Part of a small language model's weights.
Architecture: RMSNorm before each block, rotary positions, no biases in attention or MLP, untied embeddings, some layers without attention, local attention windows, hashed n-gram embeddings, capped logits.
Each number is 128 + 32 x the weight over its row's rms, rounded and kept within 0 to 255. Layers, rows and columns count from 0. Numbers have three digits each. The size before them is the row's rms in percent of the matrix's.

# down: layer 3 MLP down (transposed), 1536x384, rms 0.0561, rows 910-941, columns 192-287
# up: layer 3 MLP up, 1536x384, rms 0.0644, rows 911-942, columns 192-287
down910 094:081125129143127090148091158158144131144078150096123140091075162129077123084124103154059137146066093145175169107129150086081108151121130133109126131098179138107174121111158108136124167108132105014125122131127112149157141158112153140155086137137173135098097212100108104076123081144188157138
up911 104:193178125105071086117106170135112113055117189163113093142102130159155098141159133149101143190075136093071151115169105035143110127081117182174129155177110137160133146135154136073112098138070104136112180115102153112093093134120114095142166105075139085131101073115109068132153085123102123159
down911 100:143115177176117119125201096059139152134103169167123121120068110117118065170118141085107115116130153084137173159134173203144091171105174180155096081153138100113162115114127137150125100160127141062118136139076080159155203095081156084169125145146132096200095119149168044159114104122142145129
up912 095:186131152047131107169066092140143074143154140160142152098129091109079204108108138182120196178117156148085116173148180185144146106128161160082082097082160187107150136160122133117138118143110120133117168063137128080132142120115106116157105170117126131135164111125060152163137133135105152116
down912 094:118120150113173161076147125147185186138121181076104117080139146081105146148150128101141069143121176122166165123110093122124183159122091129073135141113197125138114144126125127116128158129103126038158157221109161164154104130139121102130125119121144187167133134146112105123078048081147191169
up913 104:104125183101136074109142163135154137080158106113143142166071110119153154130178120201129152190121104127133117146131187135127144110144127134124137167099139124156138113178109091129086106119127107173102110095115129076078125117032122155127156131169161132155125150137124104169055141133110098109
down913 111:158132157137171160168061128115138085154155086136102073192144127106134139088130121089090165127127142137113137117149189141113140121176144123134159122191096128162094082138145160095148129080130104195186102086184108130117192121192162083137058089137158123090157147163119088056140090165118081117
up914 114:092128134125071136120156148125123146149133094117106132117131135086176094122140123133143180126086135187126090094106118113159171124160173093132125098153116142158158058194144106124116150185132152185123143127125161135119125151166093146123150160125132082143187091146159110143140103177102134114
down914 119:159110143147090131205127061148157161133176123126124130079127104118145109101093137116066140122084131128110128138089108127193103117102158135146148153126148127114162126129188116132085158130082147162141133174182064124184059097079159109113051139091175109102152161114128106146142133159073156163
up915 096:179050173166143146144156163137170126089096184148162151144135119093160130142133119136109176209084165104143095167089191128170143132110108160125087148159139137210152126173158102142223121139086176140139136123116088133164094126095121145125095103091131118113103191167143103126132086118105105140
down915 094:176128155145116096173110096175144084177204170151141151117120132189207127081130070150121099122110082132109147083202096120122122087186083128105144160127178121109150082123143115136129095120163099133163107080121170173191101122150149131119159137121134071148158121166103094082098205123117153086
up916 118:128189146188157136139153099160128138135219093159169151183181096155112176144137135157145194116118127088194034131067105132124076136108159119212133156091112166180171123131120084128115143111173153124161113074140132157162116127132109173066150103091111143150155146096128106185077110172103171200
down916 110:128107086137151132121164168120137107147110188149150136117116084126155140126139142093132144121159143143129108077088172109095148141109144134150149114158139115135145149106154200166117178164142100080132099117133134158216111116099105128188163096120139113171112076097121075111091115149145132094
up917 087:120098139148166137094147186126099110138137116130139113162144214094125138133176149113102128160092150196120114138095154119168055132166152195129120085106149182154145092129137082133130162116114181140156095104131147111121101092097141126133138128129144126086130107132146132197171116146131125174
down917 084:163197137091097143149102110141133156137098111143188131112101098150129094139086086109161142140167101097183115129112114143116195136124138143129104194162140098107141151081138122127157108146161110021110141128118157136129121127181070121101142119128125102207084115133141146102115119125116139142
up918 103:143117135173122066066106057129178127108144150119106202102120098180136179097175166143154172146149125141089133165070127126031151156144151110100114146077103113157132118170145092106153174150161152168124109059105140149133131168132106208113177159177078117125146094102089154162124166158121084077
down918 101:127127149082110125129122107123114100129129149152100115048135138084154117127112136083103172172159132108125152111150109122136114133105097175084124167087183116124142088071137157088104139127130132108143134123120162151092123122127128130128112139125126090089111104131131107110150106146180079165
up919 093:127123131034159082099091103118154117124162117184153116142183179160110077121130132129135151163118134172133133181097135134123121147149132126160080159093087159046136104133165159107141153159143112127142142152125141138210146182146138113094128138162149059140132107161145119194148071125097166096
down919 094:111157153149139135108132120147078132115118111186135095114163088102148134130111149130096134119148163167207094124182128101157141153131122107158157106147147119124056141150151128057075081130114144155141050128096148147142081127133114171170133166128108151141134123103126080079110092183108157158
up920 097:102118174138101125132112110171144155106139169159196131078179150144117127175168202124123141089156134170087081172066124106132181153083104163102133116082131179128189063185031136154180096180095057136148121151096175102172091143125149124102136135120150144134118110071019099174154113132141095076
down920 098:079137092135100120139110137126124157160135105153111138122106151106114148094120102129127146095079101131208158085127166098084121134095121140116145104123166133099135139120202134164159140090142136088117092093169136085167136172154194164074121182152162079099103115170123128120118097079149093133
up921 116:186136214102107126147120111161072107062113136152118126124123161134098113189109097152168123166162120145148133122149109169160138129199120147149106188155126110118149102117107178166147170134162159143096140141117127114200116124129121152086103183150113043059140104098117090101160074108099147093
down921 120:097113126094159162129127165136102141130134150114088113134113120125143156138139126152087123169119152078172124088128110151180048135104106113126188170151119179139121129111178166146109068131152166149133185095150125085057167137094160121089127126079079154109140173081104114104107117108136141098
up922 091:141150176103097176048058089224129071108148138209122135069096072146125130060061147143184142075140109128125095187141141176151136187148148166156072115107128163097190134186078116094165108134162109114098158162139127085144108120096148169090142134131097127148129073103111101120177168137131112122
down922 088:148160130054150145102133186118163098116134153147142156136188173092095132105165098081110085148117096132156193102133074117171099119092123143118151177118143108123120142112124120086084137049166125078145065081088106090103163129143152107130103124137100138146109107163106169149084119129170133121
up923 098:129131151139107100107065090115111190159072106188144085081155075123099094148084078149106135148153220127139122136152116133128132096151158164145069097218036157059178139119093127169079051183112154133147119068076106066075108127185125228154100085108148174154194127154115103182106173116151127105
down923 098:137120116137140089152140048139127088114089130084178128093156181097134148123189099071151133133142155185035139146164136142118092107131098143120152103186195139121116134180100080164132134159062119125122129118051107085052137158125134153168136138115093146162148123131157094106124062154158081126
up924 110:177126127098132086052160115212094146140148155147154148129130184125096172151127157125199142142143142118144139155110124078173176196124120102137110144125151161154133123164131121127134120160117100136109132147152152138148091144205106144118188154135133102108138102047127133172081121121099167135
down924 111:104145120130176169104167065161052158118101139187156168135113114156088121188110103140170114097096175226135148164166133133146160143066094126110106092126103132153094121162121141116148117118158116093137103140157090126076069125166136143148156141157104111151163100138223141117128103132121077144
up925 094:144125133103124120155127147177113139110112126163167120158142195175099136141132133153147148156102115132122109151087153097158168184115136137125111150112120131130120036105152123124154150106102119113117189126065197131096127232124131110112122237076180093116155178159139081122080073123131158081
down925 097:143109143099171094129117130153120140102163155154174116123150147097103131126142178086133087118132172127084133235128104117143145082063132145131159134121176134129163120111143116109194096169102117000116095136136110110092168117103169129127098139147113151148119173134075090118131117086141173110
up926 099:125098113153142094128116095133226149162154084122125133123132138165135132097135145173139095132091148162193156145129137125137150068141103156209152077142123101085135090112132063118113061186156159133098138187070096075057113170086123119107159156118103141120126127154119122078125126137144080090
down926 090:160121157078082078151083104179084105102088124151150111155121102145129184137093084083102132114126185110141093131064091123123104212090168142075057132157160138185144155121152153139097136139077115027099118100136089186150134134194158136136150122124156129174126098087118144128149204137131161130
up927 098:103195137086156172096056110184093183130168111189126149134136113158135144165154151239149168100067131109151086120114118166077136112158107115136107145134109128179168146191132117153096096105164204135136165146161102127123112136115115143129205067159175082178141142160076103141115189147115088157
down927 102:135105175146118091127108202150098124081072129132149139127141151081166118110119092075134142173114131054187141170136148044125176184110154129118187117129085156069092067156141124124147112122117150088186113071112130124118110160085123061131067140089114135147122121106119103137081114089170154150
up928 102:162091141053171122115106161082098190085157132221164181188139077141143149070095120188135116144113152180100169173111110133111146085140128152161139179166099113171121096109147117127095143147140132144148118114132049168128144160055148169138118094096108076143073073136138150193122162139068063099
down928 098:096052132128144136091146148030123158086104176128084122162165114154157152124171125122101091105177111170153135133122139102138107160156141102117070136083158112087107142178149184178120154116068218142153132116050143144089090108151136141127157141158127163170115104114145142144111126081101097181
up929 101:144125153145121114075140086122147180137135078164089116125196138153044135134151191124116117165154128089126054144118133036134122146194170126177131098128103121078074105114083081186118145154194128162137147147134135083156130155213109141119060134119126164167097095079082106138175172186128106153
down929 102:133136128082163160097063142135110132143131121099103152117108110152092125156160120137081087141164112103165124120169130099084152158102112094120098089128072071116148155115079113084116126142150116070096162087137124126151204117144062112156191136149087148171090100144116229107091116134154098170
up930 091:084118214099135108100135143135110124145172111166206170138153152127123143116068095198127133084114176152111031111149158139194151107129123115120122121088102142120163141129144147166134098213156174126092125146109143092144124132146137124129158147169177078173134132136121092123166076143138129164
down930 096:116148149202172121132117139180119119104104135141122133158107136165121124114164118140140140166121145066024145106105111132136059164146124155133120091111123080159142094091057161119135123179126156047035130154186151199154152135096120146201066137165139123178153129103116131065146091088160149139
up931 106:118183156086131175126161120103162139115130106126103120152169130098118108148082124094138141155133184206175097165146174107141110113169139157170146130154073120096106068072137086184104108107144096122053110116187118133147095112134190138131167154051076095120166086118118151127124102117127136089
down931 109:149169140131136118154142110089144144122125125107101106155111144119136121058063122126154135114154149184148181167168145126140135103112073098098138115167165136107136112135100156159115078142143132136096107106168117152121061139036112183110111147110136197132073199145192093132159141133119067132
up932 093:099096140117154149139105179103108149121119171134144154151124098142144166172093096160121161157074104162121138145197178093147156140142106128137122090124072099124138125175147140126086169112116092149115115102166097054108076160128134136161167203180171076084116152117138114173169122112111126163
down932 098:148129099183089114152112144170131130177134116098143104117132134140158177103103101111073110075146186104108097149142095166143157135151094108154062116093086198141130107100127124167091119099134119098183199176157126203168118101073134169105133104090101153099141070132103084116150159051132168106
up933 095:140143183132158084078181087104115113111212091123126120122153119144080205146117074142125143165124116185092078082141155161140160083146122087170207133091152102155083054135147088144133106148135073159137084066104089138126110150125156096146140107172157125167125100141124120145100156227142129134
down933 102:152159109131141071100083153122167107108145081135163066120171151189197136145111135137128136165102145126120135186101087142145116087137077125103177109096103144144112082170140171119113152092107132121164114134142130118151073134132099143135114127134164045115123100116146163119171128155149136124
up934 093:152144144102102113084114170125117160149145083101150088153087166149143139119100111133082170159138132179145142169101101077140147131114174167135106170143121153148155082153085169047142126153134105123105151084127176136082143086089095186083126079196114077126179162109140129138075108168121058098
down934 095:151130103103098109144123135118117140098140121133151108101121124108155093124089115031130110123125171090129104148092131092099127186149144130161159126095048105102151126101132126124166138174108140172164099125161073130092152182097120104117100141068077155133101122105160137148150145137185122147
up935 099:150131141118198127101143185145053110129132182144187127109176155145084109105109126109180137153116177100048137137152166085118152020102087141154115203099104103198138137087109116095078104092053048160092140093103158107158137106138138098110114092089103104112182120098119097119114137127121131118
down935 103:106108150126083117170145135088091147151163146167101148133106138084083162128175125038125161193135175073167171118102129118146123107094145171146157130117087104108144202110092137139148104139245091143183089187195100143118164110135106116096124162127138125121120099111129108132059128161128123195
up936 099:171165124099153093101122173103200116178153176227159146152144131167132152139120144163133162119152111121154152103145095118167138139213170104173101070146130118093151075096165152118169145085156191200202097105087161166091104167089074131072164199164151110123129114133155121186064092146139102143
down936 102:175114092123100090154141096139121133131106112061123143134075156122101145094123155088110114134089147089136069177121162125146102196147119199100167117107105137178071176158119081117128115138116170213097113092155123115133119114066159064141075133118107126058144116191100085091176110126118154090
up937 103:149121103061131072148097136123174134135116100107095101216170155143060100124088129122136150107152114105165169108120081124144107139127183087147143113139105177101137094182110149162130123113107094207111145145137130150145155163112177132109124142063135098104126128094073097112139107145123140119
down937 108:166161115077127160181081062135148102142138131128122153066096127069191094074091072140096097122115102157133121096067107136106145145109141106185086143142125087132170109053131117108082105106138092145131111154136122139160122146119123122098072127104067134180196162096144105158169122106210171147
up938 096:159169129159123148113127115091186193165142092095157090168140102123063139135050172107102114108137062095095088104096194072120128126158126119137102105143134138150119126101109060125160152101127131146075149156124086174150139176114160133121091152119159107129166104194118109115120090140105101109
down938 098:140070110122128070153083122135144122089150121132099163161051154140120112088148153093148115111079125149162173125109160077122096194158166153137082201079104105154119131193123178120151143132125089085150124116105231093136097145117119116137099131169191135137132138109122061092127124128107137149
up939 083:145075128155140128065135120163123159099106164142161081123077133089106153129114136185141117116123098100138113207113110052120165142119086183184143160135156112103159164113137149145169141123170069175156175117107164150145139124082095153046071118106166194114153138090069094144140150131097127156
down939 086:159154137078081130229126132115146125144114066100116105140118122207082102114173135103154120084124175193062143083143143198135122135161151100077086130075121097123174107152110093160136118182108163000087113143093119158170119190213125167157151134108125112183111088197151163086060098098100140089
up940 093:125113214137143135154082152153101171174169113076176152120123182111090149150135172168135131091092170145116100141187116121090154104189123098119145125127128199166122100183110129118113100200075152131098087145137160131154064112127164134153144112135093175084155143123116118156188084170072099131
down940 096:138158076154126154132067101044145091172101137124119131097132090151158153136165085162052118141123144122200170128163115122221134141140128120074128155141179093135050148145106115201144149132095121033134104145125089161132099129132142147178127137121162150089124100167119184128123132132102096142
up941 093:163143141106093096066166110112178149161184124088095118126182067172117158187091167128155132089224186125130089142086148170149139124186142142129155116142137178101117119145073067170137082084151147152171113157084126134166138144184184166128129141082099120136162100166121112127111135138135133136
down941 086:082133142139199146138102157197112067110117130125134113175076153108095117074120140104078090173144134077121109117145109137145123111089095143136125137185086114149194120187100144137089195123119085139113138140153136150102144087085139081154110148156148109164133105101162071064128106133101083144
up942 103:160109097142132153120119114119158087228140114126177150116159131149082162162108098133116136094089155146124068089123107151170081141100130160098136135067122139133073129105130149064161144123195162144078120131067167115193175123128093133092133105096167143173057099089131151126160128161124184069